config.toml
activation = "gelu"
positions = "alibi"
attn_scale = 0.136
bias = "all"
init_std_down = 0.0
weight_decay = 0.032
schedule = "cos"
Each number is 128 + 32 x the weight over the matrix's rms, rounded and kept within 0 to 255. Layers, rows and columns count from 0. Numbers have three digits each.

# v: layer 22 attention value, 128x128, rms 0.166, rows 79-127, columns 0-63
# o: layer 22 attention output (transposed), 128x128, rms 0.166, rows 79-127, columns 0-63
# up: layer 22 MLP up, 512x128, rms 0.203, rows 0-50, columns 0-63
# down: layer 22 MLP down (transposed), 512x128, rms 0.221, rows 0-50, columns 0-63
v79:131089160135120104107172158132097103078104127118100201117110189144180173157129105097166170190100157107137134127111137140154125137089114115144096137065121121159145131164147136104104111143162085
o79:157145153134082127155097134170156138149154122121125080130135081089196123119104069081093081080100150131118128141149077136134127121136113100098114138149120129162119121095107064114117161174099145
v80:106178139190101103150114155107089109123108084160150182120107133169147142129157077148136166124114153127136194151103169169174175167128127064143103145073122123131096124120207133114097128095151154
o80:131097092086099174175152106157175141137133101080132120181073136156178104121089109126095095123120135080131146125136126116116123103128105142133128119091116216174132143131098122151116080116072130
v81:165106145175159037090159105158161126137159158122134075139104112052118123132184163089135125166177151118142096156116109145149135133126167108174177169054102117109177123103130117062140123149146081
o81:141151081062064179148076173166093118091099160141128009097141173132160155122141106118116094091169110152080179091095169171088079089132149147131102170147110080166112191155160096134098191133121186
v82:135172088118098075078063084136124125111064076135115140175124153194158097078089112113071142078175122123087148107173144133076183112176143125116108082190149128137138149125161176159115116121089140
o82:122082126108185090176161111083123130142155165080151191152144086135142082099136175171157096156072160131142092142126165125170177106134121134099161134093147109038193161172151093142146068107183082
v83:107167144185119178131130147140170118158135104099126150124156135153127130141141080135121130105106144119145146123080186153187192188146154062116128175056108120149104099133158137110155129106156101
o83:121152111120072096140110109103145153124050161136134102174059132176134110127080131103094127102137151098101129100190130093122048088153121183128132105166093232183117113055122129163099108141068147
v84:141097144104152102145139134133138109079079118082174128117105165128168096098097137104156188060131124105098167111130099088138149136128101126089155066148147128146146162153117101125110112177104181
o84:151141177116102108110110113177174132197134107126141181178125077129143092124153098127116127160112135183118073179133146125128170100130141110104171168163131041047113128133137100098153123131130042
v85:136137170087116166065098060103178126126084114140087138180088134091176161174125088125102162084180111145118091110088149082137137098125123160105094118118110135130152160167100128181133120197074120
o85:128081104153112125128054146174090130109145161104192152091147165138157161102176151070104109116068154181165162120186170114154098097115102108091104104120141171141143105112167093081106069094197128
v86:077132067109084182158160140127125099069112186139145138174122124102124114131098121121111191079195112106072102103078089126110129124140116172088203074139120120108183143159096121152092102137132111
o86:180138202186114139218011120123138116174206170108154132125141113105104124120132131155133101135122122153141162125165121032134102172140131111146097149128164028123116143106164166068169139127148135
v87:141118125117099080155116151135128123115114097151155141069070127120117082104118126129148094078095154149143109175087094145103160134070165031123150082145144126117156101138142138119126126156113122
o87:123146137123129146092161084107171146152163128102137136128153097137174103129105160106082104121151081120095167166121140160177123108157106191150173147150168092141114139111106139150138118162155140
v88:127156118083104135073142084054101154122099158104059158127174160121170144101179114085134183130164209137138126107124139102172134108097141066125131178143128132157137123131158160168166117119082081
o88:138150102146140052199103180167138130095115119168100096075142109075176140141107137155053106050084112160152095142133127107132139097166099120076102137168109058089123175085167103114061122138180071
v89:119156099190149132133126157128151083119133150128162112118150121084068107151127118164124176131156096085113124101153127113101084121100100169114104099139117136111156163115086138095129155107128131
o89:173105122119149105136137126125152119152145120112103129144135101150116106127139168161124142151106115134136131092121113091104137129158151123116135139133166121148124102085123181079154192104114104
v90:104098115137138137154145155151106048126074141099175162178172085111149109140170091125213163095083133150086209130099111145197136232209120074100133142155118124129127138101143153129100134108133159
o90:197184114175112142178164108112174130158132121072149080175037136144109040142101060115074183112130123085176109175146105073092173084087115157111089159160118179139060131127133101089141153175058079
v91:143112136179148162159115178142143130101142168095103162121147121132109147112115095077110198136102170134138132142134145142138118080112106141141186125071111118165122163157137118162089099135155149
o91:143124149141102067119107064187105137175147135118122078177134128143111130156120170114171110090109170139139160071128160072072180176165146147078082164139119129129163136124124096087168117109117141
v92:133129161129082153137150148114113155060159102133133119141132139095143165209108126140135108162118120115079100132099156155117109180104170129153088090131121131158113132119144089171148123120136080
o92:144121174133157100100118153072149136136115120148161169097140099133125107164098114066125088106145149137135119151157109168162141086117123113091127096135169150154128104107114187124135165112165153
v93:096172102167197118144123165144144072097131091116114196130122147145159113112127117132171233127181153128167154081136115137190174123132078117116140079148121124134147161124107142068118119189154168
o93:167064138073056110168108112187150120157112115121168119170099096165175107105162068135098154098086105137098136154132124092048137135096156148147142135135089078120121092142126098160154153156057068
v94:104101141114121115170164135144173098157168181123160117090084102106088125107118143144111089148111135118149161141155141138078077130181108177153106168104159126088112097117149112067123140084138093
o94:128115123177138160130135141105136114112104132120047087147151165131096122132115144091153150166125096048092143128068128141146151189136138115171128089096121121217148135126086159150135144183136146
v95:149097069135095079106107135103100082126063077174121163136085142125137102156121137126135140170134104141126178113140134159138137158125109103157091137114130136114143162117178212122113144119145083
o95:114130083099137158185174112104192092128164139066135098124145097091199101083142110099121099106104092085106148172098091130110165091122113133139148140068135165159104101089105057111129129148112147
v96:135170070134143127129071090133104177140112132133120085130094200198134152083116053126062080106178168130134125109147167119088184155124136170144105170113170120123122146175125128120085116092126157
o96:104116164113157144094150105143123145127152149111135195163141130126171116049154215167191111145076153096117109070129157095200078116180126103110146120120144188091158114173159103172110025119099140
v97:069144147169097159173137171126105121098119113107127147153132137113166124203136196168160091131144089136098118111046103169124162149140168127102177087140092132139192105117137075138106120156109146
o97:166134139120093150147080118108127125187126144096176098131114118138090144184114081112166134175168088141139137183191148090111076164125082144147130100123161089142117108127138231132127092153131177
v98:115113160029113158140092184143161048157089040147074194063107144120090093137101131127168132072086073170132131134185170126137124101107076111026100075170184133129109151229108095195177135201156140
o98:056110141146091151077101080118097151085162123159175208125146102155123127072094158040077118173130109158203081180141121213112152190128130102172185091115192087115082054001057135181133136128178131
v99:117123139122078113137158131140157125102158106094151148145109192131134135204072105100109077079129091164088140149079172181096170145169149095151135119134134126147138109147155086181135107151160087
o99:129135153107123161140067110110098138151067140131166144126103098129109121086107140074160084200164137130104144171146154168153110108122117145136133094073118132113142126130111152184117093118161208
v100:114164113086102131160116129089128171103106146152063137155097140176175172098168114121116071120151153120120111151109102190106183092124141110145120116161142119134127119177113124205145095147094136
o100:110135128141123116136109096075095160072159133173185190140130150101129151126089118130162090133135150163125146134102165081168146138135120106132127086126129099119141129172146147173091031141140171
v101:141121056086158129162070092180113105114119077077123093137112132152152088116088157126150158161084171119091158103183128095153095167209111145135141107132170126148083137145131125195109125165125110
o101:140086163108078119118131156095132081088156173106171179184123127056097152132191081120127100101161105086148099168161151152101193119051131123128129100078103060082092111122104072080143181152064075
v102:190096123137133108162155176085050122107115108143105159102120181097156129191114151080185184146142151147140095134147179122154110164103084090143165155104186127107113163157125145117106114111150122
o102:124138114069095189147114170211116093129187083141149082062137090089163140091148094141109107112180081146168161165105072176104108099122138094125080197112102139156076133127150050124086172159086156
v103:112200081137143127171113152142133154139153112105136104141119064116122112107152196179111144041149117087113102101098103139103156047095174150112164069203139131120183100139136130158163126111079157
o103:125098129123104096120128125087091122139125176138133163158124150155041098159115109181127156183159100157099177132146155062146128157146156128098150118161123102104095109166145251116159086097159073
v104:146126149146168089122167147126102159104172175159153128093125171146120124098146183130098135126170131103143135173187132121088110073077121155165111110166156130104114112092073126062080141100130155
o104:141117136095200155100160133194142134118097052107085190141156138101177108112135097177149164170138113155143123083077081155167098109167145082158127099120067116093133149179144146140153217132115097
v105:175127129110131050146130170135118155126152127112073068135091160106168127150110099085146162141122170135104085137172126175107104149095157140160174145137162114112118166174145090162113086114193109
o105:164147146101078154126158138147075125083146143166159101096166119080151152124157126092145078108174141125148105124091168107137147074125124072089073170160183091131109182119134155118160168091108193
v106:117115171140104174101102148092071160147166110085059122092149157149136140144167084130127117193096165175145049066110105127111167138133155070135155128136132131126125094102151176124131122089084098
o106:111144133145119109135188145099095124133139132163115114111147118112157178110095186156136142089138126115137132146173102147123047140138093157137110142151124169126161162122138172199073120181186167
v107:100109076134163161140136144235144056137127147066146150179161124131090124149122102133164089155094124139106183170117138174142123179206155162139061165139157111130146126117127138120094129120189115
o107:167150156183109128179154122037137121115155196083151115169086133095084066128106093069143137107130122024109113112169094097134164173110142156102138086134110145149069099133094096122178176198072120
v108:122067170146166107095121164170130124106185144150129144110111180134136101151178178144125095167115169121148110173116152163158086138116119123160050108134162133173130137099110158087134153111194125
o108:147132119112162150138166160188074112128117108064121108130129142142158142159090103064140171146152108110119119100144104127137083098124161146152161096132094169117118092126158137114120255110126149
v109:075160169075075074104139105135079127160116098154108182130163155173119150066131037152140126092123139158078143147121108169140123145142077096121071197175138123096119154106150130094159131055176147
o109:162145110147166193182178135153142181071144094112123146124118108099142092101051160127077120142075185088159079119127117116184162122096157077169183148143119182142132142135103157208133093075138137
v110:150126161089182108141110156167191136197105113165194139053037123094150143139139186139176136139074120063149130181161231083163149104103153097121147134065197117146147108205118086130120118138144129
o110:082119133126027208082115108146057133090135195113102110147186129123144124118166050078064098123195095108152141131134100183113106174115133136089142084138095179175053101083136065104151070161096132
v111:128069137145173132101075167180132105156113120147090164107185140167093160102170138101135080177104106123157133178161126118140128075090102135117081125118154127138134123157084166129103153119122166
o111:070155106115153159101145079136059120100228136104108139138113137111128124114076171117140146085126146171181097040143077167117091189142128147127176127103107142113105086116110027135097133177137200
v112:170105168128106197126130129092176138132131122093071116121095169084138128155141124106078149121158089101103047076083140084108165106103112106063112096071132130132187171194117107090132114169066090
o112:101153136156112052091072158147117141128110158146129120105157095171147165103125173118139094151092165202166167146156154131133034129212132135094117173219161126117128107096158158157093089156195141
v113:139151165135113108098166083127147226112129120164155102126114104164182158152114134095163150126109093090150067124102115135150151139126158124150113096122146120166148123135134106131103096132150146
o113:149137139130123134135141127119091157151095105116116141091131136125131178121166083149113129113144186150102139132133150106131134103134126119107127144159119169109132163170164119120140087083124143
v114:117140134131131138087118125133128108158100088110178154073198119118080115190116137136165131112089084132127126098182207082146148129126100116140135104094166132123159160113113126148157146119125111
o114:095110089129124163129121125131085116160152117132134101091119094135126135058140169206108138133153132139154119135153110199073144148156148128127151145092096173128105098076138094100117141132127144
v115:089194125096116205091123119087117165112092148190192143058156118167128119163119125154149076125082159169175098142156171125132106143124122108149144108139176121169100106126106173187225113139146118
o115:113094157159164134125120096095143149184176084142189170085148118107169160089131139150108144050151123076128074132117093150147163155126120126151123103146128131189130124071156107127087188090129099
v116:184165179199106125193159159084020139072097186138136103192211109040107171205161147107132143141177151151063121121140106107174111139071113189146182113111117139087158195103131085163089131118107159
o116:109141122102211173105128141151168116202133050158173125069117114152139100142150128157163159111146131152214154100162118106043138059179149052082052146097111100163093130153147172040129161085140105
v117:110165140104148152072158143144171115154140151131087160130184088124084150090165068105143181111151112151150107132142168139157161121111119097113102185094122114125175177130148137107159117135177095
o117:124153080171122101193117091169084169095102133150118085098113158149169133062107159132093110062067185153125129063139145101090133138174168125108122154204112171149106150101137110143137137121131145
v118:073127126147126095122144190184173130099186178115100140125161107165102153094169085099111128128144126102109136179140158201160160120125143100165140110142120112178140120115123144150182117118182089
o118:158155132118108111184087073077068134120095162142110140151095132114151094141034145084129115089132191143128107060115156108107172121132167160131146104130100089142123146064123134156151196140134183
v119:112099147056081079093137088134137104151128102119110125105178096073122119091124142107126148097149096173082124137173104120120150105144091090117190160176118139067124124120132120140121141190082117
o119:121180107149133175160089148168094110104098093117115111078127107117120126103108170167100120152134142176205145170113190173100147115133126091192150125105124052122163179081104115162160097146177153
v120:096092136110099133137088148169153168126202107112097139036105193168125099146076078115097098093095113140088077123105130125097175112090125021106144026159167126195126118150094183159162118149132091
o120:132122214112138100090122097074086109142158171111125209138144058135160118078067222080131116124122164139154104141173139169183101144164116218126196123151120114080140101065126125189132158136205186
v121:175143135199182075169136205129068111118115166106104108187191120119113117209123131106132122164115153138166147202119143148129123120068229112160135117153087127131183121079082163167145140149166148
o121:136124095071129095080189114095171112142168140132171128121103149105133085158114115104149131092128081157118103063139087116124112064141063161054083123124108097124059132128151147091117255127114170
v122:162120086158126153154086159100111097067107140116136147127086174161136113183110127174086136086149131114150096131113151128077096126101124154083087086143156143119126099195088147168120143123077143
o122:132108148109159115093129136129184128167171107094168201184128111098098098136094166145136119232109104150096160131140075123217070123157122103119086088135174161112114076107140213098103104116114065
v123:114163150125096119139152145113139144148137132147120146110115132167098148125142122116139055102103137164188096158102130181122166102080182079126142161137122121143154078163139112152168109157157145
o123:093160119126115157112135094090121199118090089167147114097121133126120139104075157135126131141156116129072172134111122130152099166187095136129117101155133140144121141145100168202091055127115162
v124:136152159122116163226135127088119139155140209110159093098140106074108065114125154143133142052129156125145161116150113080114147126135115127115226138120104130111088113098088106133139128173119147
o124:127128132162128137076079114159189095148110078158107116127097161138083144126171139165142173173176082092142153136096181111128097156152110135159105116128079065134119147119145133119156188119113085
v125:100187127150127127145107137134109100154107095140202091113132130104086149098174103116194120205129164152117193061153090107145150171176108150170127107087134120096093158103157075095106122074118119
o125:108070131106123172145113118064151142084152133180110116149139113162174141088171107166125113061164107063082111148099130175032181147103155113126156130075173130157151127157081130144093098175125125
v126:125178132144172102179166187103161114137150154140126189054112134142150120178140126141164167078122190127210083112113143148154168127051138092144174144111129128131177146134094147087176106143150122
o126:160070080113089151127113100185114154161091088146138056148116155134192146067115117167087163143148053146051198166121111080094088136143112127159092120142083187194070107087174149145091174157068130
v127:111119162134115035143185178165127078086125137154127133130141125094110121159118061114110121123141138142101129189092097167136109150040168080138121122118087126088177133112129116087133139147182091
o127:189176115112130167114140140125180154141121124101127103101129121140170066119046154073077106126115134147116123095154111162169106074155113132139126154151154083150094130076097180157139176149126193
up0:175155169105168125144112126145082151118168090091138155111185131147097179147125148108106153126093107142176122125138143123068161183106171137098127116111144165178135146111041113103076138117134144
down0:130144097119136087115127114119159145083121140153180125111122177095163114141115117135124124134088054151154113093143125121173128147151135128142099116130116078104108116098103133190135149055130125
up1:105102139128084095110083144122120144132158135024122116113168108108120151210108146117157132137067118157144135191070162125110180137173095146105112109050070165212145156166129104150119113158108104
down1:135140135123180123147191140196080128144120078141150205138123128129102130086159131102153135087118101093126106105084139122174109168138143101119111195160138076133159105163122171137131130165123114
up2:144182091172170109114122096123123080109152116102113120095146118132105129165158140134130127145150144146143108149181145138161122138085101144161107156139136132105138112078130173128122101077142158
down2:141088113091114132120141138145113119179165141114112123141121109126124171144141099194152162136157136131133125173068125108124164112148117072122093139118126105158131098151098144138094121140122115
up3:144128135136141075153151092137064133139128148105137082117125075116178130103117202114111058102140141128105144118202175143120112105071081137141093123161111154105102180169160189109143067130131196
down3:119176128118094128125128163138102132124114156134125135155133123160255091131134121042136123118141127168115130115129106128131101126144160122106176115209149071133139101117178150148148193131115125
up4:086090159125187160158157102082093126058198077139114136113134139092159172122104122120131108075171185165146173095097164135166179134174114108117131146166125135102083127132130194120100094125106154
down4:119124101144112109125151212141124126123121132169101147164084126090163166119111115159136159136077119122101124080133119112165169161108119153112136148097113024141090163126223165141121094133159142
up5:144171064125121086126060108147149157098147159108135095119101120112136117146152149132203134118081168148173169144087148135154166122101142067131098134130114130169062135128062163090089098097148126
down5:107096118141098100148144141085166136176148113074155109079182126144126090126117145119153109195109097143159133107133123180029175164096219097129091115145149182093139160117155148146107049037200129
up6:104123111115158120157155089139092068120157132138159083122128136101117173161140119101132143124032117110120142164159142124138113164101158130125143141108156144109120142086068127150143131067159110
down6:098108108128109145130087164149103131090126104114132164125122140124105145146142188146129144072140119146124129075154135146114115110137129108124135136159107055127162124153098069189124196128146103
up7:126160148162162152106107109142096148127101134146134101121082115097155175111124105136119153099092168115108136159118149089115138145062111133141100077122145136086150106136125148074056119105166160
down7:143138130138091084125174058142090106145107096116150171132104132091137147146118144176143161160155138153165144074176112140144124135161141116111138146163098115112138074096123050145114119084129134
up8:127110147090094162153163176197157111108127139189087095139174089111148158150175170107152145137136127060126115175133114121109152133101200116124116102077135155183092181062138108111102091073186160
down8:103094165135084144170092154137152199072118166143122183154162170081056096097110132173082124104146093157078137130075101100133111170161092160119110186196099178124068137075116101130037109113079102
up9:098185131107136118107118135160174018115093130129161115179135146136111157067065067185130090085091155178093126144062144127129106089104074089129073090167063155058114108106102113092110088175124152
down9:076147135133139125165095138165151103127105131177099164170157163173159168099085203153154217126108163164137052075115165144114141112162121136148158076145142145157089088135134146247148153133128113
up10:148147101146104157154087096142102055122158104160136134103154137108106150156102087132098179124104122113113090170132216079067113106110077088210115057132162155141116101113080167126129085165126167
down10:183105072142084092147105122154170187122124098084054090066172121193211132153157151100054167131085129164135122153187156099096140114050201138068171084121136124110113124159142062151057140151113057
up11:160106119079131132101124140168076101113133163117135134162158106047134150116134133140133126151113103108138146176126097109145112164144097131122158190152186182139102166130121142143168131147142111
down11:162155148152137143116180195150152093159110066097105165095121114183165118149138129107103109077120154118125184108038161187159165112106107158079054144135064135120156109105131088082181188126122088
up12:088103106123113097107111132134107099138169106115142119135094136159106093154167105092092157100078189110176171110109129147089140206131111135126133192087109123153166093134085083100123081074167109
down12:148158127106141087117111136194095178113130091127090147124159088125092090100102096113179114126155154093170110131135112112137113111118115112109139143132182000157130143071115150105113063114143146
up13:138153145155127119145174147152177117138084151054154127140182154142115131139101103148121100129119167163131180155159108132064166079186139092109110078126046158108107104125145095157094068133139180
down13:165060115054107156182155094169145158088143104113100053102160096108210147085141131077130150153167079113137106136132075145155109175079171085177160168116192088120151079089221148063130104134147112
up14:113108063085124112167122141083127094106124125144144138152152152162142117148115108138122090141149114143157141113101145060154177178068134085145101077100116102120126072104085144120140067159099134
down14:139104173188088147099133114126142159123134152133114071110124095124096128133117128091116146141154091152125105143161119134112136144173189153138170187168144000140130181139162118171151045106131150
up15:148144162132153157161145151114019109109188142152109116141163166143126220170139116121154097151072088167091092188104160079112156153135128135154104145112150167152145170136110114128086143143165103
down15:099166145100106093146132137172124172123134120153151086113117129107111111141146153136116093206141156108136103084142120145153099153165146207113139129161105087112149107153117072182112190179137116
up16:126097098095164126172139144125136126090145093132114128160100108098108169145113160146154155120106076117125142128100149055148137188077104089134020097154121145106097152122095121122130137149078142
down16:154104143143089143154142132129122142125144155094127102079110144138131147132117124136102119089082057115087154116134134147111140103111140110147157067145065184080125170126175150120140219139150099
up17:135158115079117085131164106175090104130167139148132128170140086122131124119111152128168066172105079149161051168160154124143100146168133140118196146109162169185113177090051102101067123028148075
down17:160164166139143147085128129105117172143128168113137137128129124090095147124196122154172121137129093155091077160099180201177081111185165122073083165131115127184145160160100076129084138140122124
up18:113105111120179117180203131126179104080157111089105179134119141130126170169152177169147115123156176168071120113144168134093129185130112145134078177143169128127180028077116197106129088104118168
down18:098143062152138135079097114110186131116139147165093134172141133105102163160159135169065127144141172128172087132130159158089132174141117209114123139161135000142103173125098181174080088125126150
up19:080078088126117130179122168176129104112148119103168130139199104150134160087175146096126067058054156109110163103103178095158159093060118061185148154076218148161158116130038146097133122134145118
down19:080144132210121111135123093116219098184058153154100128112087120118160159132137174128123161158162147188206191116117094115133130128160149112071152086133102193130124167116103133115158153116088096
up20:131119114135084120130068100122172055101124117120146121113132066105151134131133119147139123152130157136060115130107176063129126129169141091179118099115146146117123126113114153115105109143198195
down20:120062089097176119116097129131101116083129098039107143150141151159203099139107143096138102131157128133170095091201093144104127128100075151141094238122133149136111158168113135118071150100118109
up21:125186155131125089109098061157120097148146056121148095098107116146117151137117171136178105146099128130104127112192175051109125156094094084100133116152124147179122113130097120110025088152096169
down21:180153111173161118160131100128109113086165118134061118120111110103150096124141094131096153109123106135160117104137180096166130082138132176152144103116115021138133100075139062102123178151134104
up22:087062184147133120159188138166130113091104117143172141157089128066087126112128070146165160173098170144144178084108133123149113102131100140158048196129132154122113123076104180104135100146152214
down22:126171172093100131076171146163074114107082119108114140179100120104144104076201079140142154092124233144109059127114118120124141170192173148148068147089110115057113105177160127153159102155140126
up23:070127103148077111194163135156105113115143123162146124126141182135095152162134186184160094104131133106127090118178146170100093127065140148155162106069156173160126087114084149115093135103127192
down23:140128107130114136132160126097104115135129103129154145114107082119122129117166039114139090159098149178167157127174112039138109090132118111123137107066106224064104129100136166111141168118100107
up24:077095121068138128118172132080117073088152104082204124166089138134061142104130134179151104184111110121161138141124130124130079113073075087125059086141145138136177087143075129168128088108146151
down24:139172146150169107168190165077083091094162105142138143186146097149094169156102147072116068154171145123147075134135111095143007105148121058110058135078143128094141113147069153100124212172135124
up25:162178127104208170133113142107123103155158147114103101171086108125123146124109066067084102101149079141144116160111195149154098095151057161125074082135109187132120181090097111124126107179118064
down25:114090049105106124208200194156156087105158130129131140149145138180106127078130122190123125125079157124146079153088110088151068142134135154112165159124130168112137219173103145148104201099174084
up26:108124130148154190141155155104119063059168151149137150125141150158102111174124138163175158087107125131127155132113178094126100135129196132161077129128150167163164043083070122090082145153171178
down26:127122160142152123101088146072152122126097154203149154145183129167109091149085121102177152081173137063126108159040063127065087113145157154120128112119129207081127180095096078135168165089097115
up27:140159109126117135130162143167082079137160115131118084122146133167092163110111121136100067157136146161126125153082099118111129167105109042158158118110166135100100090178123182107154130102118153
down27:117190121142106100099108106106138088137116178131094105135102105107114164147099096117120133119125107114150139160215102109175113128120137111112117155206143073098142108095121137114129148111108121
up28:199156120039166123157091111106101142122117075139080088128092116109126150144157143134145145121103191106120137099138133076185119160121110126127177139128135188159116090114116124057107116131142093
down28:111198119147117157116117064153166101139095033146208166076089117097150105121086159150126158179114087128191152089125147078141125158153163142119130140114129068124160119093102055156112131081103111
up29:110136091118101132151069162157148076092115076121113126167141146075100126186132174114156133156144113147122115110134116100119105187117097146121074133070117169155117102150110101135132138144133158
down29:174155142146134094133111121170156152143118120145103114127147135165126126151106082125112071134095138112101153154082130141112103143137183096079165148152111138105181066156125146128125191067074135
up30:086078088156097153138135133154126166161113086122097124101222089107175200159141124124089179124122119153156114126151132100127161082141154106133142098098091175152149110068177092116095130133183101
down30:184090119144097140106144096082145097083160141116124164147080110147171180160145150126137175170106108117133106130110091127114145152081066107134118167162197123144068130115140126145151144161140120
up31:112085100109170094206139099106075057126135141106133140113125098152092089075088106103142099113160092077101204136128152134112146140132074140147089075147130126108089110158104136125085110084144187
down31:135154131164152144113145101100136143164111150119120160109099098107140123137129090168109114204156100134147189123106149119136120124107130165173118163106170116131150135097222125178164145120135136
up32:119130111127152118106156111150101156119147093150145135201125097114120127084122090119071160134158107123102160117091091084107122115114115143116101092076181128125067153082141128108116119180119129
down32:119162143154084127166168117087119145097113119090168137080134176159140094152135159170145132162131127128166132110108099150140121137160164106176165166133124118143110056153177172133154175123171124
up33:140102088123181163090188131159142065081181113117169120096117130142152114165128167146112146143103127102170154142127108123113172183127080090119056191095146108201094134084114142174107074060133132
down33:144106135144117102120114127123144123130098138155140123123149138164108146160119122114135122142169123129127137160098125136124157134100168118145125168106136000108138154113147159136131025106149144
up34:135104105149137111144078112162128162101108115084146135165152177044114162154127198116120151119069118104145050154152112101074098095128138139129083064138131150133150113158099142101122124090141158
down34:112130129126077180122151074108170118123076141110155109127119146170154125098168094111134115106134140081106208146042168105067159171167153100072151113118151124109071067145123133130104118076085155
up35:124138103110118141157168195137105155142145119158151079142121156178131159152099148125109121107111098167128154111167087115108116111158075083122073084099157144112132144129086191091123085111184188
down35:094167064152194123134096120107179128119109136106102131171153150123090107123122154116119128135137115107136185161107141150105127125134102174113199113072106069182149124103103060091145168116063091
up36:129137161060129130183138097078108058108123122146091118153187146114114097089105078140124137070120137147050174144108141144113146122124095134118085097138205133104118119087108164175139080127116146
down36:118127127143106144092164095173095090119047097071130194147132140138171100200150091134163125118140071137146126128127114149103088118136124158111139113139167029122110107121105157129137105089175136
up37:097122123061164143130121123107136112106163140098141147140141086136084151124146149102172129128112155064145109140108117109107179118172130147094145078052129135172077108115096130132138114165138125
down37:166148108133108135134156107129099115102142160136156121090111155177099126117116153051158137054088149149098141081145086159133159166171136149148138094077110015129130100168113140102112163142127140
up38:093057120130082176149170187156119100094128081147109095189168103132099126124165164197123084089091104090189207125080069073182125138111153038160162135131143138094105095108117167100107093118134100
down38:115150135143117064096145144169160092188119081178122092135119118142090130117129064124144124145153144108157160109110142138155049178128168092164156160066197107135124091161075194078133136142115104
up39:139090107137138113124109086199152116174108169038103120113174172061098104091120129096135093121158156127156171117162142144167092138101043168139172149073111160144143125124115167082099108103119170
down39:161166192143076123108123085162166090094148125213105143125065111113077167093194103143110121132141131134121109238077132180130149115113189162154122098169094123090155115140158128105141064112111118
up40:123110143077185077173162119152098083107160099088127106129114140068128117158141140159122125136134160160125150151117104147131109074086081083155111088123182146134120111118137147081176126125097158
down40:164140093178110131114137139138102154126125189172132110178153112142122157125063164129181136180128124154161107148108118170103091108114102068079077138135134160123108107140094090130111219154133156
up41:118111151116147092127131160132103138015126093115123120139164120093117145169147099111100106132110169126178126121122105139122136094103099147185073120089148112190132145082179085098118094127128123
down41:115119083127149183101145087064128095155138189144160136112149128133153148094077152131143142175162126131124110137100109096155074167154109125123178129143136135151133128178165218151150115140145125
up42:109106070090133115189173097170110103152175188092083140112167167135132113128109117159124099109118130159106173169169124131065126144109139159123077129107139142142170081112087145149182064025121146
down42:154144178161051177064082088128172073149148076170182182000045117154127111141116095152158139130186134144143110167112060158110185186078100098135111111055155087144138063082203105165095072124178088
up43:177071158124175091142143155119111158148151042092166031127130114148119122116140137132105121149164175148094141152120129197146165166101110159113084132110125151134135115179141114090165120067154175
down43:099134149150075096187118091140138117133178181173058146147096168104157097178149142180087160169077062116142089140116080141156099116167118075124118136092077159153160142076134109155153147136137080
up44:089159058103132090184111103100133126168168137135138132182142078120173124075142112133065073110068134163104136114141166105222127137165097111163082112079149195115134120074004230029112119136160126
down44:142114120097086147141136083093106097180102080144071178102105113101101128111188121139146106242114137100114142048127056080128075152108084077076104066164092198074177174172092188117141188117145183
up45:137134098120080117119084167165085094126147118148109097145108128121091117164111148139111160091060139123141144118157123164158147165143125100122138149127172130139121177074092151128119133128147108
down45:128152133159154130119127105121171114108109128151151176151101142154178143139101118150149097154156144132119113136108138110107180120124197078106169133103097214115124135096156123146143116071159120
up46:131055127109113141137146119063074156117121100126115119140110094076109126140121118172121091084094124106197146115123150077134173096170136108138155151160122167082158124113154177102136121085140135
down46:086098122188133149109123198153152126133112176112159095154160144116175121123149091123119148092087190063137126117122128100119102125125146126076173098208109186174070177146120146110141079120093127
up47:140181105097117131145126111145135065126131115106099162116126078095093092161096167117155156116142125104106115134180133111136117130098063131136085096116088159089094127106101132127099126134172160
down47:176086129101122070116129204105148159084082195098160169104112109133090068166143125147131100159118142148109111128151117096121125122044193087162104093168145232130085113117164164104137118104120099
up48:081079156103167081165166180131167116119179091140149187059141092155076129098124135159130099101100113132124207147120132132155158124115142096146172154100208139083193089120085192154159116106110156
down48:082092098126098082106113126139128128116122203105101103140168120131150122135146102087135108175124139132117135169132103172126139086108095122136138108097109181066193135113139092131189216148196115
up49:070085127129098160120083142118113120089211084109142145100077132103118216135133145150129169100121155147148135130131192169128206216146177089128094132118132108114122138123076107136121119109132155
down49:142161104178154140110120138156130153118079169088085162157163148120145112124154108157128131148141111140105121109100121111077095083106103136104120165101139076171118108135150137154107148128067101
up50:093117085097115101171135123157116096100156121169181116133131137129111113099118092127122156121113129169170162080067181137152084207141102112195095119113177122135165074088102206160110079112178182
down50:148126113148177116115131127068124119150119100145072103109142113133117167135149109113160176110129149087124102126124119134170166135136216171178097140163110028151118151148107100158162098167117062